python train.py --n_layer=8 --d_model=256 --vocab_size=2625 --attn_scale=0.125 --lr=0.00135 --beta1=0.9 --weight_decay=0.056 --lr_head=0.006 --batch_tokens=32768 --seq_len=512 --train_tokens=492100000 --steps=15018
Each number is 128 + 24 x the weight over its row's rms, rounded and kept within 0 to 255. Layers, rows and columns count from 0. Numbers have three digits each. The size before them is the row's rms in percent of the matrix's.

# layer 2 MLP up, 1024x256, rms 0.0144, rows 279-320, columns 0-31
094:144141130121097160110110076131107150148106158109134076122093113134117110148119141145092168075105
098:097114117065090163122110156137132086161172137141151115144138085167142124115153165134165137103150
094:137138164142162181156109139177108164101113126128109100155161116106147149125097116140177112113094
098:139107154117154135186121126112081113120096140107136148155127107122158102146119137119141142127093
103:144114126140108156138168149132091073182148155137082145122107097155148148156116170122112171134134
099:084159145147103110123107118148137157132147169123114173128126137110151107112115169123129101152171
100:108115149130069092130119170073141137126128132129089146107147135139130133137143141146184109119105
112:118155187114148173138096132096156094135117121152120133143156119152113134124088114135133098144130
099:162077116099135180139158125155122085108158127102128167158117125137121154112104152132107156124155
096:146114134211151134162111167102124127107119128143124123141171105120151130156140105158147175163117
106:124116074151129157124127104152122155134135128092111106104092134129147147129090126143119158085104
101:117127096138150157152113116108119100162100095135128109160096148122138107156111150130119116154137
118:128114123119165093150167153125122139126157120140143157120207159159150150117135129092178115142153
096:109117148114108109145162116135116125112127147113093106115078113156175117123095116093114113057138
100:123138081130128150137119130148141138120106115071155164172116136106147134136135110140097134093144
096:134130089169104161099115127126119102166147180122096151093123146132134094132119136192116138133085
102:140121173099160176130153131141121136135099128083125142097180115131105116168096153102138095145115
106:156147121125067097139127141105110149134159119127098134123132117117106137133151151141140116110096
108:111132115095118111119165159143119165086101124127175118149152120133138133126120169089147131120149
098:106164120094129158146112090133139101111111091063211057136129118129120082127133125114144099137112
106:136120169146110089114150132116117143138092138111147117136122122138167145151124139141134108122092
099:090145170136163057145154123164111117103149152131089135123165149115129142150130086095129123127115
106:114150099133127098115115124123105134108125112183111157114136156101085126102133137116114137103062
110:104141189092205108148147073156135094145088089180141155144126128125128131132154064126128127117157
091:113114117127114106150119125155084122153134109152150117151071131113125133159043119147097153119117
100:123143120119077118114137165131090149101124127132179142119127111175175121137134100097128138076109
092:101111142171104087137087154101115129112164121118094120098137140143126157094111171152128105112134
093:143124118154140155114141163156117114097130138113107118111124128127142120131182090099156147151172
105:158142133144080104149120136128116121097097131102140115127198108142132161134131126155111151152125
102:173129036179138109120147151172084120129142149117110100165098097115137086157146134147160192147084
097:131131159146069091123108159113129123132134124137098103101073053162150150133179136109108169125127
089:119139177119135119152141133134129068108145110129105132158147124125165133128151099107124138150159
089:158146111116105148158145157145079108114122139119122123127122107147137146121101129097136159152144
103:142128169163148076122091150089140135180152139093118146113116115092095179129127122130119144126116
097:125138117102151118143129102121144162158124170154104105075174141082110106126153118139135144118074
105:092144167146164131156131100122094130140113136108154125115136158113139138112075168122171103134078
097:168127137176082095101160130136106126061128114148158156095117104150171132168162110089171126147145
098:110127109100161141135162125179104128122109125132154172171146154093127117118125141172086104177137
102:185133141145120170156145138087098151112136125124091140133090123133116108133128086165098191164149
103:132127123105142157126119091147132128092086135130160143124183111133143114113095158152111110159165
094:155110140146145151139135120102164109160131111125129094111165154120098170109051143125103118142153
103:137106138120110106143108151081093129123113100120155076136116130147136147155118117086174123135149
# layer 2 MLP down (transposed), 1024x256, rms 0.0162, rows 279-319, columns 0-31
099:109144115152122146173087073122122137188116131153124093114141139141156158148130146164148124120123
100:122111135133156126095107138146120121156127081119077148145095145119105137085137169122125121100108
096:106140113141101145138153146149131069126159144114148126124152097148159176131125097143117106153123
104:134125119093128132117137140128134136096159133124128171121121128121171121161125118119108129093110
096:109156139125112160118123087111114096146163137131094177117134127084125119097129097117122143105131
096:104138127140111134096124151118146154115099103131107117140128128160141121103090126129102164157137
103:084143163163157096108133187141162065106098131123105119151107157137128133135120114125121154065107
106:114112098131141107128144163109110100113128108101142122129136148137149134070116138163097102100057
098:127114127094111161137147110145127102095138135150126133117131141152114084073132146155118072162136
094:114135099093121115109175134121154170153117148188102111093144121115126138154120096107121115152132
108:144124172158083153123100080117161117151130156148125125129110157151099132145113146129152127099142
104:102112106103179150144164088139137142095166145125123140118151123133130075117144132149118104153125
122:133178103088109152139155176154156143119133132144138135142114124096117126108137107132131127158121
099:144083133131129153142110122108125114133144128117108154155131126123133107082129127113111130139140
101:118125125104137100079127067157166160133118101145078138165168178137139116125114161092137142092151
095:127138151153087148134114117087148083142114152129115104066116117156146121156092141112158164098131
104:109141150113104112103113149147138069124138114123145120101153154149100144146112118113095115107120
104:124107167141120103118150135152119128107086113117125117143084104145164121147156144131105128093123
109:142127129100150138132099138104155134116135150137111126120106126136155146111096073129154113152083
093:087077112120135126114085124147119160127113107104145136108116120158132107190169148117130139129142
112:124119129132132103132138121142134122152098121101088124096167098133139100174128126141149134141138
097:177154128079114148110109136107138145125103135086118153124148143107139089089088109081134119150128
103:138115159145093099143148152109088163124107154161168102113078081142164168164134113131140153092106
108:151112095105113119128115109088100161158132112088128127149173116125130128124093136109178159161140
085:105138121119160139175125120094136114117141127152129104104151120128110107083127136141165139169116
103:126147080154128156134083162124138104117115096141110133197105129128110177158110088113113129086124
090:130116166159088098117115145122109141158144102154108156116087134107109111141160113122171169117122
097:141118131113137149091135149120160149102144153147142139155127138104117078137131071110121097130147
107:146155138135110078092154122127116098146111161151081067122158125125130126133106121135123188144115
106:142148144104153150119159106106130118087114147152097124113143097135145120151132126110093121118130
095:112135092129131135129136119146158085122148134162112121151114151095091127107142126097173125121135
092:146176111088137139136097129132122123120155089129134157148099097123134156137124138113095185161143
089:160120105129148118134153112154123127144165106123107133114155101129110095109144090107155118165137
097:135126178157096079094120148186113154134122166098154143148112133113095140100140175100119123068128
104:112112125161147167121138139110138121111130151134178150147092124126129169156160136152126134152120
105:149121117133084092163128150127113094104125116125126133081124107129150137162153104168128122119121
098:133181090115159130127118158143139175137139107178111103117121114126147145166142096131122133123136
098:112150145108141121158141099162108111154110109147126126098135141127130126174103141099138135108134
096:150126141161174115127154145092123157155143132134128125116122138136152101170163118139158140147145
103:125105174119099156145145118176107148111150104134125125116151127143137110167128143186129101146128
090:119146136131087110098141101092129131140157167132130139112126090142117125083115155111165143142144